config = dict(
    d_mlp=1920,
    vocab_size=4096,
    activation='gelu',
    norm='layernorm',
    bias='none',
    tie_embeddings=False,
    init_std_qkv=0.0249,
    init_std_up=0.0249,
    schedule='wsd',
    decay_fraction=0.595,
    batch_tokens=262144,
    seq_len=1024,
)
Each number is 500 + 25 x the weight over the matrix's rms, rounded and kept within 0 to 999. Layers, rows and columns count from 0. Numbers have three digits each.

# up: layer 4 MLP up, 1920x320, rms 0.143, rows 1448-1529, columns 240-319
# down: layer 4 MLP down (transposed), 1920x320, rms 0.0881, rows 1448-1528, columns 240-319
up1448:506521499521492455486499513538487521534529541436483508494486496485525524509450461483515476473533492490499522498495528499535495536446501474520518489475466470549480501502527519513533516528512489504511529523481489495512532545547512484466538506
down1448:454478537476474486499522472540515466532524515485457540510508524532493506501524542482549522494511501507491524438485495484496506510497521476516500484512517490488484474514503516500525483515517527468495501522488505520499524514522488504499528524
up1449:498450548503517496530535506475486500448512512493541498546490556514490497517466457500498528490522465556497470474526499541506526453516509522522477460528471509511485506450510471482482507520509542436523531508524514512509509508503501485484482493
down1449:497531510505486510495497482510531492489482483495533491496476510510503458471498516483484569534498505533467490442497508505503451467488505480505496499471511515518534515463465536527536497517499508537492497530461539485467469476522517474539523529
up1450:486424455517500548504528508545499520446483490501532511488518477434472500494516500485507523516500467481505516497479499523533471513523504468490535522496531494485503518480483511507533527515504528452485543454477477481517450492511479469503490533
down1450:485491488483531456490509476524478495513508511489510502503476480488533482527459503495509463539513499490499472446478559505502521550454511500518503531506504518557506510526480526523494534511559501491528462515524540463508522537502480443525495514
up1451:493465527525501481470501494483479487538568519484483482459529479492475447476487471460478456455484476501520518508494498531507544515484495485471484478459435489519496497510479493512499473547520550499471515505501517490490462538508520493527537488
down1451:509494529489483478477468479569514498527491480523529492510483513464488548502512527524501475471532502490477520464457499446447453471498478491483521513550475500496449468472474497510514475500545558474505520518484470473501469534512487518515520472
up1452:517529527538530472541467467480511461451522516516514510521533503478484487480503458510518520532531488497474474485523484506493419477449487468510475450507523501483478536513466470524539522492545536480522478496511549504522492496505504495487460498
down1452:466538460487475471508472526539472515494530494495478496505490530494492505495522521484487503450498445465493506511518517511515520481505552567497485495516505481500483494484516520494456506499470520480517497514460526475501487502524509470516537488
up1453:513498544472503483530538494473473502475465516529540564509500542498521500516500513525526499506463485551492505500492523480519476539524464553488522504441539492491478511529505464508504468461505498481476512521524481543513467493505436537503517496
down1453:501476528501479527483529514506510463511478522490538495466474521514500518490468527504463530506460497475447511505525525468520516486496549462476486473496505494488496498538531507509510545504500479522506564503513508486461460530510526535538489477
up1454:490480490530497514500508528554534505459494466458546513488514531453535495503533467477516508482497481455524499490490524500536526514511532458509497490500491513503523510477515493485459497542485522504498461512519497480500502535492467517535482431
down1454:501490514520561461523498514458527528540513496494431470542510513549497521525475512515494471525497511432477519490510431485502486441531480462527510531495457477490527508481487470478534519507502504513473510472525494494482495475507522521496519491
up1455:501525492519497513539526497486503553516509504498510469553559467483481498507501520517484533541528462488529480505525508510485481518485472500486498501496512541516464476510471514515473481497478512463501534483429486508466489504500504499499483537
down1455:549555461527510442486454468514495497535501461472473503482477450506496469487509509505533482514472499514494520553516524539501515469502485474476474511464519504473496472467506480514537503516510519500460489537532491456467488468464546506516499484
up1456:487500507488480491497533490476517462490459532491524569479515547496471498461469525492525494492478491541488510521508490525515487484508529496484486464509564520519488482493480481536494509497483487499476489440536467525512486466487515547511472485
down1456:501473537483495489504482501498504514522490481538539436492516516505482537535518485523513514485533502519455505476442476487482533471513512499511503511505512530507484490488500471515497508493566463515514545531471495507515481486532524454558525478
up1457:501478480503460525475468503520522496506491502537533515538506534461502508486531541499484494514464509510542479546497517508557492492496478506528507524497518489514494514525501530511492525509488534465457483523521437492521463501505542491559538524
down1457:533453466507517553470505441508515499491507494513513513492475521432503538524507474507491505491506503528480476488514531511474499510551546502553501469446547503501509467463520510518515475498507463515550460506504549436472427501505482485539507449
up1458:481493529509488539521490500536528533505493514518507464492507493511492511465499496485520519516537479526531459493504485464511453535498484491479514488507514520586498457492514505506505513486476501468504468494467464507518514520490503474464537481
down1458:499499510499524512483497502507523505546449513468500528506482500494515495504488521516492522511503563489486526526508526475494508432491511496528525566525520527498521479468503489512472513458502474439474491508495517500546503482498521484499547493
up1459:507497476549469510486523485491478473499522495490506526507482499485506490523512490520541466476487528457504497484516534518501486499498497475514542490519516503498465468498498503517494485502509531513519524483512484521543520438489507500503488520
down1459:481506510486545508477475508521498504483502480496500476493504518505506512495449507483498515470480478507502484508454469512476528498534511533534493503530514527487510497494516492519528466481525488468483498504484514501488518556504476525510516482
up1460:526506512520475492491485518493515503536570495532516481460516495542506427507491500468449517498510497517508520456494479485508475469502483501480475469486481483519470500499485491525515460497514495485492496488489463499502478509496496483527511434
down1460:517505497495535535505501540502531533512508509503481485517504476531494539510517515513501515490481508500456513489488498478493501489488517506456548532541508478464479514524507512544482533470484489544485507446528478491517518470471486496553528545
up1461:543491513482502486506472474530537550487492477499514523507528501455483505530483514472485500527481472491502493515510508494488558541497506522454511458485482563489478468484513509462490507505518501490549508494520519505469484489490482519488513508
down1461:488507511477505514539469505476462457492510505456455506479510525515476517494500510477464482511512500498461469517492496497501520461466492479495506474489481489513463511509485494521466554539503485544479453501445477455500473548472494489513531494
up1462:483474483499507512486459497465479483517483497502502540490479482441503473465450487503474499486491558524528517545458467538517508492534457525495539516461531528517468512484479499489482457482484475496479511503482473543486468567472480503472529537
down1462:486531465522486494549537502479529515520473566546482488507526495500497432555478528465519540472464495473517528524515507490493505433498510494502528500557527503509462493485514499489495514502490491503461489483504532476504466480489508487503449543
up1463:453549496508508478503508493470519453463527542508467517478545499494456473522514473541469526495520503476514516481490497499536485508517499488548529475499476491516511473485472485494526493492553506515507499504476494525485431493473509525469513517
down1463:444502467441480478506483470541477494490479504480473508541494501485494495507497502509491502505503500543485508479529494516535533515488507479494487462486513456521498520489512527528554476526502484516518513498507531534511544523465499496520486506
up1464:491527464535503474502508508457490503521485452509461495472545484501487495492456479481473507483491504465498507503513481475495506525532524481532530472488480459514510527503481496481496487511480460531482520524505504489547495544520517509462478506
down1464:508470506530517527503517497497501491498534503523493515529496506498511490539499495502539502516533475500525528492494479491503459479486470494493485487480496548540497481520500515486494480491517564496486485467491493502494472483488485550479494484
up1465:456505493510451542470489481520482510461488519501528524501515512564498471461487511505487474472520509517502495486500494509484480499485547463448498492525499510501488487496507515513502477541531500516532475524470515511503496499494479514500503489
down1465:540520514501528457490461490523495534502482520492446489490515490513493476497520512473482494502482541500516489518514481535481505479487505511472509494552469501532489507519534483505475504538499484483490521492484558490495469473474525498460525535
up1466:525492452520499481552555512510510495460518462515515538507491541534521498507523515515494503527484513482528458518517461466467511505556506500506534512514524552527502488514500501503495533527475470498516493511517482470535469510508504495490505516
down1466:512489539467479558504464462479491478528525523493551475499485528512534468505460508488480504504491503485547493490479485493516481505469521458483491478497530496512518551507507560448505507484537473506465508506530521477520529462505486496487502489
up1467:475524521494499518458500512537473530477515501483506503496483490523477509499494470505554492479564498509508499519529495526471474479510448497523510498473494506466502492507530515507451498471501495504453499501507461473502499510496515487531466505
down1467:537503467536517461504488507507499488536480467498509494504528505520492504491495488531456528512478500504497503522466560528510495521459522483506480459500480487501488531501479513504527491510493496523545494466482530515532529503519471500453544500
up1468:495524501472479514524508514453491506497521468505453508469516480487525475494529562542522466543488516488485523497473531506461491500528477508500514469475516498537460511508528497471496471515477507491478478504542517550487512492502524479468531494
down1468:455493474567496512489470492498496480497510484475501475559494513507493510530495514500472483527456492510514519495515477544474526489478526497546487510571525510503459495503516519492506493480518531477483503533480493531452512526492550520510506500
up1469:510488515499467562514513489521494512497521471497454522489536465481474529480484534490481455567509481450502499488498520510452488515480487511479512473492497509521463445519529511515455483492494512460469489487495472480515515538441486514542493534
down1469:458441541485472510486508541465470477487485488454507471544502539493492483489482494524462520519493515576493553505513503463524495490506506474509503483516482470473541446466496454477525529512538487533485475478482470483516535558503466489503492481
up1470:512535547557541497489512493526469486527509468511434534526538505488486493490497537474508492508520461521468511540447476481485488514507500487467493517505538519540468483461493522502554456501472529492475493483504496518548479509520492486484493476
down1470:509463466487510508483504503536469495483513530439480514493527495475487502498558491514496505518505496502514522507479485519519525518467470532533441493588502461497537488470484479496451543450478490490507503513512490509526520499536494525558477541
up1471:479486511466504507472494516491467483485484509470483522486512543499535512500475526506531525511487511486461552542477501462534531535505498444504501504487490477509550516513489508500487472497516480452458517534501483474471512501493480499475497511
down1471:528490500510528473492509495509574456490497488482499522471536504507486485507486520517497502520533499486515550502500469519516491544460508553494482442490537492526498505496483504505503461487490559482485484506470473451483481487478477469544526519
up1472:471473485516514478501502495491499508487495516508491463572541511496529503520506536504456459491501455531508498494519521508568516523522481483511532525465460472498521513546486499501488476444498461481564524536552508490467483524453486510512509486
down1472:483493518482518518478510502428469505525513508480544540547508494490530473555477444497521554525545491536506468452542520470547480482488526462482498470528495472496492482465515516527538519522511476510492529452532496488496469470515491467477516491
up1473:511498512547452504506504464521491468479520507518535512493516523513499520469489519514519532486502501514474498552541513519482514490479509516466518517504507495493513510487509457538481496414475461533506475510501541496482533517475516490503509521
down1473:541493501496536489517505452518485502480491520454450495527487502514517510519503516473563565465528493508572502534509503465491491464531507520516506547501489520475503530501499517449525514501464476521495465472473458511482478488473544496498493496
up1474:506505507518499455469463499510539467458520509512495484507530466501478534519473513464494462557533497514490529524514508474517520495554524522528467494500485524522545480486490490491496481530529465483527520464522446469509511470490558541521512476
down1474:482531486479491443542472540528433480478564517482469470500514530511475554494470475510493470492539507498508472529470469511461507495490507520498508509501533454499499517520457493489488514475450453465484483542496541460555502466499504526435554566
up1475:463469551509497512486496529492481474443466529540481506490506489505420487492500467489511469529466566490496450473477536486520516504520461413507469513456526485503475508485468533494517462488492492515491494488450468483468523491505473508519516514
down1475:497506430507527483514516505512474527511499541495506510502451502540534485471498505483506517519509512520487512490481511474519452480500522472459502484545490498508429497490543481498547539479502548496511525545502511477520513508507486503508538498
up1476:479472533493482455491521522493491459495518529440500528481537466490506478491506499492528528481508500439466499482488509511522517465517506470531490532508537518491512479500522514491509512492474521488527539524519554492516508465484509465528482528
down1476:527506478519528499507524456525445482494499509533525485522438487495513506563507487526552460499515478464517462457519511512537520453520462510508540553473516484483543482480499504461489475524539462457560507508527515473485461444498489508537501499
up1477:478450498528503496506465552517492568500473520516489516494509533488513502470515527471504515464533509548485504494499534506474519484493519528460514479469515480500455499573525476503536491552459482518486516503506483480512540509519504530545432495
down1477:506472504496512441522469537485513481477517479465490477521486522505509509444511561527516518424507504496484513449450492529501507505500445514574491475532546540455505503537495483493512548486461477521544490486515507495539508517491516526508539480
up1478:472475514468495541559483486520506480491480500474520520573514490500452471465510474541495496537534482488516465492528511496526552493494508518474510485487539529490465517505498506522499517560508452527495519511472548505505521512499508557493474461
down1478:474506532477497516497491459457516546530513462546477525494506493536498523498527494536489475538486485524553519493512487506473470514494517502479511501553487502452477507557492527502504489544522492499455543501509509488494454534481497529518464486
up1479:521540500480498506512513545468502550507526467487483503478476457474484503490498502499506484509530517509503454545490523500517485496536507514511505528510522498525496532478456491496518449497488497508496518494491507517512502521482518511525487512
down1479:477484482513492493495468459485512484490514477482529524500501537529499517528497509499516528508477502490545509514496461517506494492483516479519513507520511454493496506537528486517517548537512505473525518497492486481477487533478521532531480516
up1480:505482502490482531494490471509485465496511518484460476546486514552510526487513503524515513497518527549481540473520524439477478524525528477471483491466505504521485506541528506536496496494486537503490480524512489512461488508522512491545548494
down1480:512564489518494505456501493566516471515516514519517481488459495516523551521535528503487524522535475434498486509546499466476572514549480493495520485503492523457530463459522516461488520525534435525518490520498493537535471528498505517553488456
up1481:484504496528443466513531493522501507517479529442481527481543517501486483493493476510476511502461490556515518482483488525488574516492488489500546434437485527509530514489470480529502537501522509514510529492486483517542512451487523491482499502
down1481:498512503483530484511512464496537478508463482536505525471487558484474479472494540521512505469490503528511421473498497452491513476485481504533470499490500499455471515429484485502498523512505498499499486510502482504474522487521472536523546510
up1482:520525483489508522516523508503469469526483488514446504484549533501487485513465518477474525503488531475530535456501515542439484524494489536491490522493533522481495535512504512523536477512518525465483473460491482513490501493476492492519555495
down1482:527467499469476523468476470534419464498486512509509484487483455520525500518517447521514537511466484526488546507509499495524507512505516462505509529530538493511524512465481486572531531467459501460525529522517490471519488491498564527488461536
up1483:529497513497474478495485484475496502485507479484507513486494507517532514505499497507467460544538526464545518489447513477453468526529474480503535569541464507497499507518515518535468481543520490448466515485521482504490492487494484526534468522
down1483:495510459477508527472505529498506486497525538486517493548480511480484495459523501496506510507505436528479512468514527515498535482491494503500540495490503517517520500522510527505536457473556516473545490524510499480507545506464486480501499476
up1484:486507493517455498489540465469501488501476487502527436510511467530490524505493502482502477499483493510481513506484504509524519508476492480541527524519522545497543530488483484476507486557485505479426527515493474491495486480464474486466476407
down1484:499492515532509484501516510556522537470497484517474498474466494548483502484547528502515537488521510502516519500511486511501442552538524502510493579505510537462470539528494507518487495515513508499522509507498541512504471502494540481482459476
up1485:449512473517491483540501499527495479497460510461495550487481526491501528469482512502541500443513472478515526468511490501564498523496524463478526458496493544505502504504484543469493510487505521505473499498534502517503497515473540520539460521
down1485:529510461537494469516442465518474537538530521517501520460505494493518516519500501468506464535527485476500499525521509501465537477497479515477500480525443529443507513517512508505512470546497504532540515483531479516512485493541455462502489542
up1486:490480497516485498451463452515518504465513489441526517485510500494518466474457468479488508473526510487460470481466475497476509478543491474468479487512509520488505464494501491503480528529487510538538513501534498519529471459518485465504492477
down1486:510469498493548495521485505480458532537492473485454487495478480510530533520461467484501468471481478471514495507488509488475535520476493501507531498520493483498520518516502497485495513521454467494500502520511491508501515490511492499507491507
up1487:508524504496473498501538437494497527507544512492502554490495493526482515489455508464472513530540526530512521470493503479530474494523521526495512457463497538490504481526477467504502467510489508515501474452485537476505486534530513489454492496
down1487:487497524458512474484476494482453500470477489492516527523509484535537509514489532495478505478500479515532504532535517528488483515502523503527477512536489518500502501482478442531556473510508454516480511548423510490506508508484502481465540464
up1488:506444485533473492484499449466514491487521530441522493475497534449488502480511471530490524535470533527505474538484474511457504507523464473506490504505533492490491441493514477495521511460500510480519472507488541533472511468524524549516509519
down1488:478520455481548528470509458462531545544517506529511516473471465481519468494497506535530515514476519538528486480507465520457461525536496516488575530479461513499498495462519487487480496496498502533477482506531522537502493461478541487472493491
up1489:465442526531479480531463485518471556520547492507531490533528511495475457485512526448483531514444471525482566518484487507521515520494509433514471505533553534497528501532475481472507503467483505474541524537488486542544491526523544450472509540
down1489:497484512530494485475508461503497504550496497510458456529497519523505483528538481465509470540524463547523510489505507504495545501536576458497473500579482520517501492503459515488518524488456495514526536522473494528550519511531488527515524517
up1490:508515537507470459550518545492478468516507467484521463505519494508491492495476519508534552480501463499495515523473479474520508517515558511523517521492496491483510548529493506529502517466466523482505522498536480503500529533496490531466480489
down1490:498457471494484495489483520463480525491507523513497505535529489471488519497505499463557529482490522479538521460504489503517471521512511485554514467443511467459489514504508500483480516521499499501450505445497534528506500520497519497506497487
up1491:496476525496474489537491541500511496519532513459533517484457478482492467473473474500498513551484467501481520523517493490505503501536469512518501470446540484507487511520524454547508501551510544478492532506490479524501499520533502502493535501
down1491:512515474541491484474489507509483503477487470498486486514528509503504512523507533496505499506524512498479492471538498539508501481473544481510507502486537495530477534504481519507517542513507498508449506514504529468500520490497527508501512492
up1492:486478538479574475524550456477473485528491510487518533511483518529503491487510534470522492450538501514499514514507503526523498492474540467494503492476488530499491487478498448496466481518520480484466558480490466528484516469486497508567473579
down1492:513492486509489536515519514528511451500483515551508461473494513487494446499496475483473489530560487509450512500522515508517512498535494488526502510481544493490486481514475503469491482447450458481492535540496496503559503514518516463498480488
up1493:503504470497477503524489519548472506481481503581469485530490465537541527495500517528485495536524466532514474500501488449497497542497481462492505485512448520475522491462511522544489476476493403483490517500485481494539513464556510511506527483
down1493:502468481480533504506529543550509471491534489524523487496492536457513501517505513510494464533492508494490505492487510538507511453514530477472455481498473499451487525507490443498502537484474449472501533528472476510496501451483505446467544496
up1494:503462499516483503502486481480541519519472510454498501493535496536538492467490540495451463515518494490499522514475501537520495469525520511543468477496495511527502487524485476461495498468516508477536495498476505533543510533493497476509509476
down1494:505516540528539505469499470506505517501505493503501496502492510474514506510491521505507443505516484484505506488524505510497514464486509507469515483501492512542478536510484508548515500514530468504499474514490509504539486538536456497506518507
up1495:476532524513493474542508520482491514485490476518482465490454489531489534524545528520518538545503506498512501500498531525518543532465490488496525485527523553518495498485479536500469493525505501481529484528462555487543495518460519506510487480
down1495:498492498536491471509505542506511507495505495467496470495509541513504510528505506479498467506515473510458508520479546481485538514506464484515510478480523522458461534440482483515533513451504466557513524505516447506510534479511529507516517517
up1496:460528500504485494495468517490489561499464445506428495502547505511491488493501500489533507527557481498484506487527496441449470510492455535508516566543476521544507509520505506509555514486486463532478479508532521505497480461505505465525474464
down1496:490504502470495510540514521529486502516496502497522521544482523476536494489492477518502477562478490523496477504483489486498501538490472490508485502452497475505464497484506490486518499526457495526494532486487516528518507519462539508484486470
up1497:498462497507525491536530500514490520529439516493499498484485486470516500496519492499523484512494452481527496497552492501504503494501509509515500501477453500535488484492514507524490520461465495432507526508533481525450484514489497491506494497
down1497:515493503503487478469485463514481503487495485492494483485471460473479482514510483516482494531487512513459504497496493529472534517507496497508501538467488497452545500496528490508481507535522495479490511470480496520492535485493527457508523550
up1498:544510517527496510458513520483490478512493512457521521487452479475511540454524486501467470504466446495496481463495503479494495480547530496490477504516506475514501508500534497519528474486514500486521515503482517510519488488545541496474485482
down1498:501490511498507483555494515529543511502476506551510493484545532504537471534462505491472496467503543499481444533505474499514519473482491537490511521513509494500529476523490481487474504466497491490465506489511507501492502510522449501531503499
up1499:480496546523503461484505514505516506461503473501485494481474484492485489501483467505525474532501476486522476503484478530480532503509502527528519503482458502515478492501480504517489475491471470501495515471480478503516477563476511486518534492
down1499:518513477433507566477517500490511479504513502495485518513504529550504536485484484481478533484505490468490479517536509478467505504491505520460486488536494558476533513508482475487503520460474469494529500519489513517508516509512493535484474490
up1500:510469512460477483503474512492483521492475510524497486496503499444500512459516503475516505524504540505466484517533490483496458537525514531493477491506496476530463472489530482504503534523521507470494503509511496500515531487518488518497496539
down1500:536492513520500460485506516515522488510547484495524453497501484496524524514494493499526471515491525530535520484487475502499486501516493475513518479505506523491547508513518509485526499496488508509514454524522515532522498521504494439519555485
up1501:454504493486512528462492497495519429494521442488546520505511469547546526492464464513528513496485480517500465473472480463492469507503492533543438515459481522516491565504540569535521529511485538490473552534517480537524488511517515519504510465
down1501:487521468525519508471527497516510485502528489512497496488475465527492506514494521482511495510475477473489516523497501504505499485481506490476504520525500481511543525483503466514502521486483470530504505477454471495478463459519493515503485510
up1502:470511502522508529482514510458506479505479523531502516499480494490484505526464484475528473516488500506494492492503481476473480496507489512503475486522518501444517490448513500477503529507511495477536474496448480494535518494482519523537465520
down1502:500502505510523481516531496534539475509459497543543483472520501527499528504515466498513539512512522492487515500527556470489502504507503508458540531502490492499506410468521484528538493510476535543511482477519496508512515477497506503447482485
up1503:453514535485451509482524493521505477502510508453510538501499535487507505507494491447519501468504468506448508516533518483539465516515489539464529460489518492490489503500509508500536492480529511498479455476521500500554514566468512489452463507
down1503:527516529503489510514514496496518526461511510488534521492525495514509468490479508470460468493490499505555467534474491507531494454524515518549478521552477494488531543512502520468520568509501514518500482516494478507491479505535492554503534500
up1504:467547541499532466508446489453489481567490493471504504470477509499499499478482567486506495544529515494489527450482493550472531446505472533511494533464473492533498527473487538510490488508470465465506497505505557494538496528478471476508476503
down1504:486410470491500493517504502502484500450490482502487472526486478491477498532495488509535489488478484498499479554487521510528524508515533455511483519514503458495493508487526497491518482476487461532476464498506512441511496513553500515475496492
up1505:467466511460489455488503479542487510516479503495493491505492534524483508532466512533497507501474483524503504549441490499468526522524526510509510469462455496515480494522484469508519494493502531553481523461555498472548475536493505488511521454
down1505:498498468543483502480512488540527473524501534437476513506563493473533543495526498501517515483488487483517495530538478532484543523481489499493499478504522524508440529482477506450478463583531508512527534521457540486505492534488514492458480504
up1506:477493427506506462496484521500479514525490455534510507513514521514513486500528495502460496499478496470484541470500517526494494516503505503534520500458509492486510485455522508508552483503488507480496478491438543463479459501503508491541469546
down1506:508515524510501489444504551530464514494529525486497459515475507517533536504494520490500494509473520525469461527518511550487528503531548477498520467483534463540473525492529524486493497521536457505499497486502486500507515470487491507477489457
up1507:543485549547474546511465544519513506526475523527550521496509516570491498497482527514485535536481471466510492490494484541483505495527512508461541505463508516464482462509460504534478504477476509502505493478535494504465503507465450501493545500
down1507:509528514494439524523500552482504546529514479571504529556509498541496478526466478505479514500504485469483474540495472477504494489504493495515489483498521503476501519522524511456545492517483509529533465499524502488544525498504497499516478496
up1508:499477501496488486512530508477478469524557496501507537454474544472521484502492520497518463496539507555497530494471473479514486507489494525561510493538531537561528500504507459515535515511541489490482518504473454517504513508516472495542483496
down1508:499502480499494474517491438509478545502502531453500530482484424505462473502471478481521518477519526521461476480490516530500526521509506487522526498513457509488431450501500521469486450496463472507456462479505508517476495519509538517482484444
up1509:521474509530495472543541473502491487519497498478460525502486476510513532512499495536533498546509485500485484468511488488539497524467474513497532481500498537484550481529493502470501498497483482497508511459533483520522512457500540484495485464
down1509:511518516497448514500496498505477514541539482483502539504557468516532506510481466491479508482511513520498522497536529523469475518490480479454475524565482506465471482551497517479488504535504520506517494532498532485512514510479495520514469541
up1510:511489481465514456516498439490486467463483512475502473474533520475477548533485522484516470502504542496563531504506518524518474531508503476484523475492480490488509515525499485466528557496536508514518489501448536465490472530479478514440483504
down1510:525481521527485499489499542514511534506516524493519531540482496567520493515466483486468489510524471523527516523539513511518502505467514467520480537508477502524449477484513492545501510506524506485483532501541464537502481483539490513485478508
up1511:458525504502464494491486516507508479476487493494417519505504476467482531505454510498488463533454451506511497506495506474492493536537497519522480524527485523529471506494488492483509472519546496495472518494548498490512495474534510499465513531
down1511:499495504476486481495518494551468495468488533509495471488490473466446563487517465497496509505472513526498477486495514512493482489515502499523503489481501513530486507495505543494502465503482483529479503518535517519451486529497513482518480481
up1512:532450524482485468514522475432534484512470493489533491504451513488556508498501460493504549517493548521498463498484531523530524545503483519498503481491517470462513499496534495520505489478510458505505516531467522521489487560504503533499512462
down1512:470518461493473518477485528483518484495511496521486499536494467485526497521508497501477504512492546487511488492524457518489481534508525486499512496527506485518524508492506480485521519494517496483513506471495550488527557457472468478489525485
up1513:501480453523535533495493473528537441492486507486501521484509495521475484479467508505506489456481525480517477508488498575516514489559500488511505505480533463490477502477519508538535501509476473484512498504454520496492512498550499544482497506
down1513:491525474478500525554542535507502516548515449501477517505540429496520542514473491532456474485514513446547501499488507506457495471501495445496499505485532441453487531497507557490492504501479454488489547522553502479504516508497523491460537492
up1514:514512581498477508517433478493490550475495539524516467522498493476466476475543469530481487467465470469525525524485504511480540514504498473482455487484491509467538515487513479473498443524524490464546489479470490514503459483479499492492505473
down1514:498542486533500489489500510540537518518527515535553551515482496488473532544539472503489539492568437480517485483511481559501515523565513490494537488503480480534485441464480498531524557518522507586542527514512466470494498508486433485531509503
up1515:497483523527459486480466523550511538462498510504486496510479482502514502463539518483507503479490522523480490524538454567499439461533521519445489463461537468492467467515495478492479497463424518485479508484524503472483486514459491495496472479
down1515:503558524444467489521466543487500486512493528516485455502509529505508520531517486518482503516457469460456496529466477513532519500536564494493477484491523474470518469530484458483522499495489456465498475513524523527494522493478468505504508510
up1516:544509465507529475524498440479534497515549470490509524455515492522504548476454491515477513459555491510481528487479496502513432507538486491531520490508490507526529510534525468446485509507483502484511485488541542492529516506452476506508495521
down1516:469466490501482506502490500506512476471525513497479473460494500524479519526490500530510487505490467507504472489528481463515489471518504462492475476542491523485482530478476491505513490535539567507524507520514533459519547547498468513486460512
up1517:511516540529496492503512485505453498496458476544510527494456503476543504475553514494521490491491512516518488505502518492502522540469511475527478460530504503484470469476544531508486501519481515488481501511507521523495483510508513542511529491
down1517:497478538553549480516433498486437487501492523496469487534530473479527475464445531541517515502506531489489446475498544484496492494456518489458538471466510538483504511483470491470513515496559451480522539522470509542540468481502511493502483478
up1518:531537496499535455489524496478500465523483496465509524511509492507515462514508480515495476492497485478503514500530518515504504498481502498447515530464505506504508468502509483504458487477515488529492507541503540467517508525520537530513475486
down1518:505524481497491514483497483480510494491492515498496500456491524482504508507516501497485488528511461478477513497509489519531495474513524503507498515504489454539472506500497558484521499482436506503524471503482510488491499535495515550486483486
up1519:517486504477520513505499539484512460531482497483548505463513512527487480530462542496472552551509478512478519500476452466556521485514519532491511471449461452505505481491505472508446471478459508514475497461513514524524512482467503473468494513
down1519:559558440505491557547531461502571533521541471479505504496541505504500517493487512490533522504494493502469529460508429490503505469480469544485484487461452460493513532491513539478481488487490516471489496466530547505515480504511526473436500486
up1520:470509548496514489525500516475481501528493497467529520471448463529480502480524498502496477495497488503492508490504490529510523508460518476475483505509478507510516510494537493509496448500503500476474530481464534564456520546497539510483502544
down1520:529498489496510493476474516501468498488507488489503496544520495479524482485501470497494505481500512470498500486503507500491496472509468539473487510524475488484496480470494509506513489468504499483526496500521502455503496492518519445508519483
up1521:447486469503409507522507497469521524569538501481514507503476487488478485465494473475524502533521481525515490520512497461514486485480489504506474513482505525488511532501464496480482474497509451497541518493482480491516498532517501510511531465
down1521:530494523497462517483520506522482483475538493449490500532500494480539490514479563493536455494525512470502495549524483511490508468466506528468498463517470517515502513478483499480508523520516463544499528533456492513535469472533513475498499463
up1522:496488479499515527501509492473480490515495481509511513504544537514494495472529468511512493491511458522475548517456481462496533481539509474489494487538478500500529534490471505490518533485476530477523508485503465549478470480483498521492493479
down1522:500509486455476480485424529514522518482516537500528517491522529468489536507514475484480480553495512465479505475500541523500492510489493490499503514488482525503451514501540520476480509521492489493497515463501523510516488522501478522491493477
up1523:487477532477462508506479545478509516553563512498448504504523496517539517515485524513533461516526473478502429533483481529468530507504522497449515486468471518464471497485545515494495514525515422466489568542535518510455468504502555503527534485
down1523:510542505461500467502521517542492501555513476542468503531445542467482524519502537554511465510469455534477501540534512486526537522496526494505513479474516503482528476469476455531494495519535486537502503470463476462508486520523527477449514463
up1524:497544499513532527493525536483470532486492515480493511516528487527469476481503486471468542456520518468516489461477512503499504533503463495489493511488486562488531480497494492522510476490492555542512485512512515502512477514512548487473529488
down1524:467543530429473479546523537526445511505536494433457475516500515475506486480522512525471492506449560514477481530513502542485469512456492505497498492509497513521464489487459506458545537535518504533498450517498476446543529523515527461474491522
up1525:515462502506540483521504524524477519446479509553516474510469465465476506492530475480506495496505487490533528520503534522569500496504513464467472486500518481449495489471514444516493493451574458456541449445493499475490470527465484497488504508
down1525:502485514492454507509509519525476500466560511485474532509534549486494508512481483481519482485520484506473467500535497493460489494474498490517454475525452533518476502510510537484480520503498501517502516567522478463495472494476474517525512472
up1526:525527465511491459508516498496536441488517509467511437451502528458508474495552534534479533524475543513527503469444505536514539487528480526492519499483473534491537506498484474542444487493484454506523529522466473504505514531491500479534468467
down1526:508502483490461487530471480497449501547531447508511503519493488541461472497509509483480490513454504513506461534504519525549469520455517533462494510498514470501499492517492490491502456518462524536469471493535544515465535466454485477504494530
up1527:504503482517498480513500507492557469538486477525496483471493553437475500466460486509454524524494507500489519454454496463478488470487483496514539487481471454505466516476527486476466493474525477453485494509494502479503505517484482509548497514
down1527:518516483487529490513494493472474507508505444510523470505493482482487547491477489498474484521535527470481484497501497466518509482457489494490478497524476526474477490521487476540462472486519489522528471524490501494491509503496499495496494483
up1528:505516516529502504457457515525482504457505468481490479465481458455540515515465496486511472487498476500526478493505519519516528492449491498522471503524461487511506506490489527510509498493508519475493487531480500513478503527533524514525528476
down1528:492493469503505505506499470493517489522492502507504520526455485470477507523500543508487489471518449505497480474453519482479525510519496517441522460498470503511484499518503514490499534496536476495531468478504502503477498497480484469430522495
up1529:503493471503553509498502469494479466510461499496487519516503505460526481465498500513472402531501514531490484543575494458492550535519501488513515450498514483502468478556471470545466501469479505483459466478448480498489503526459508518469484483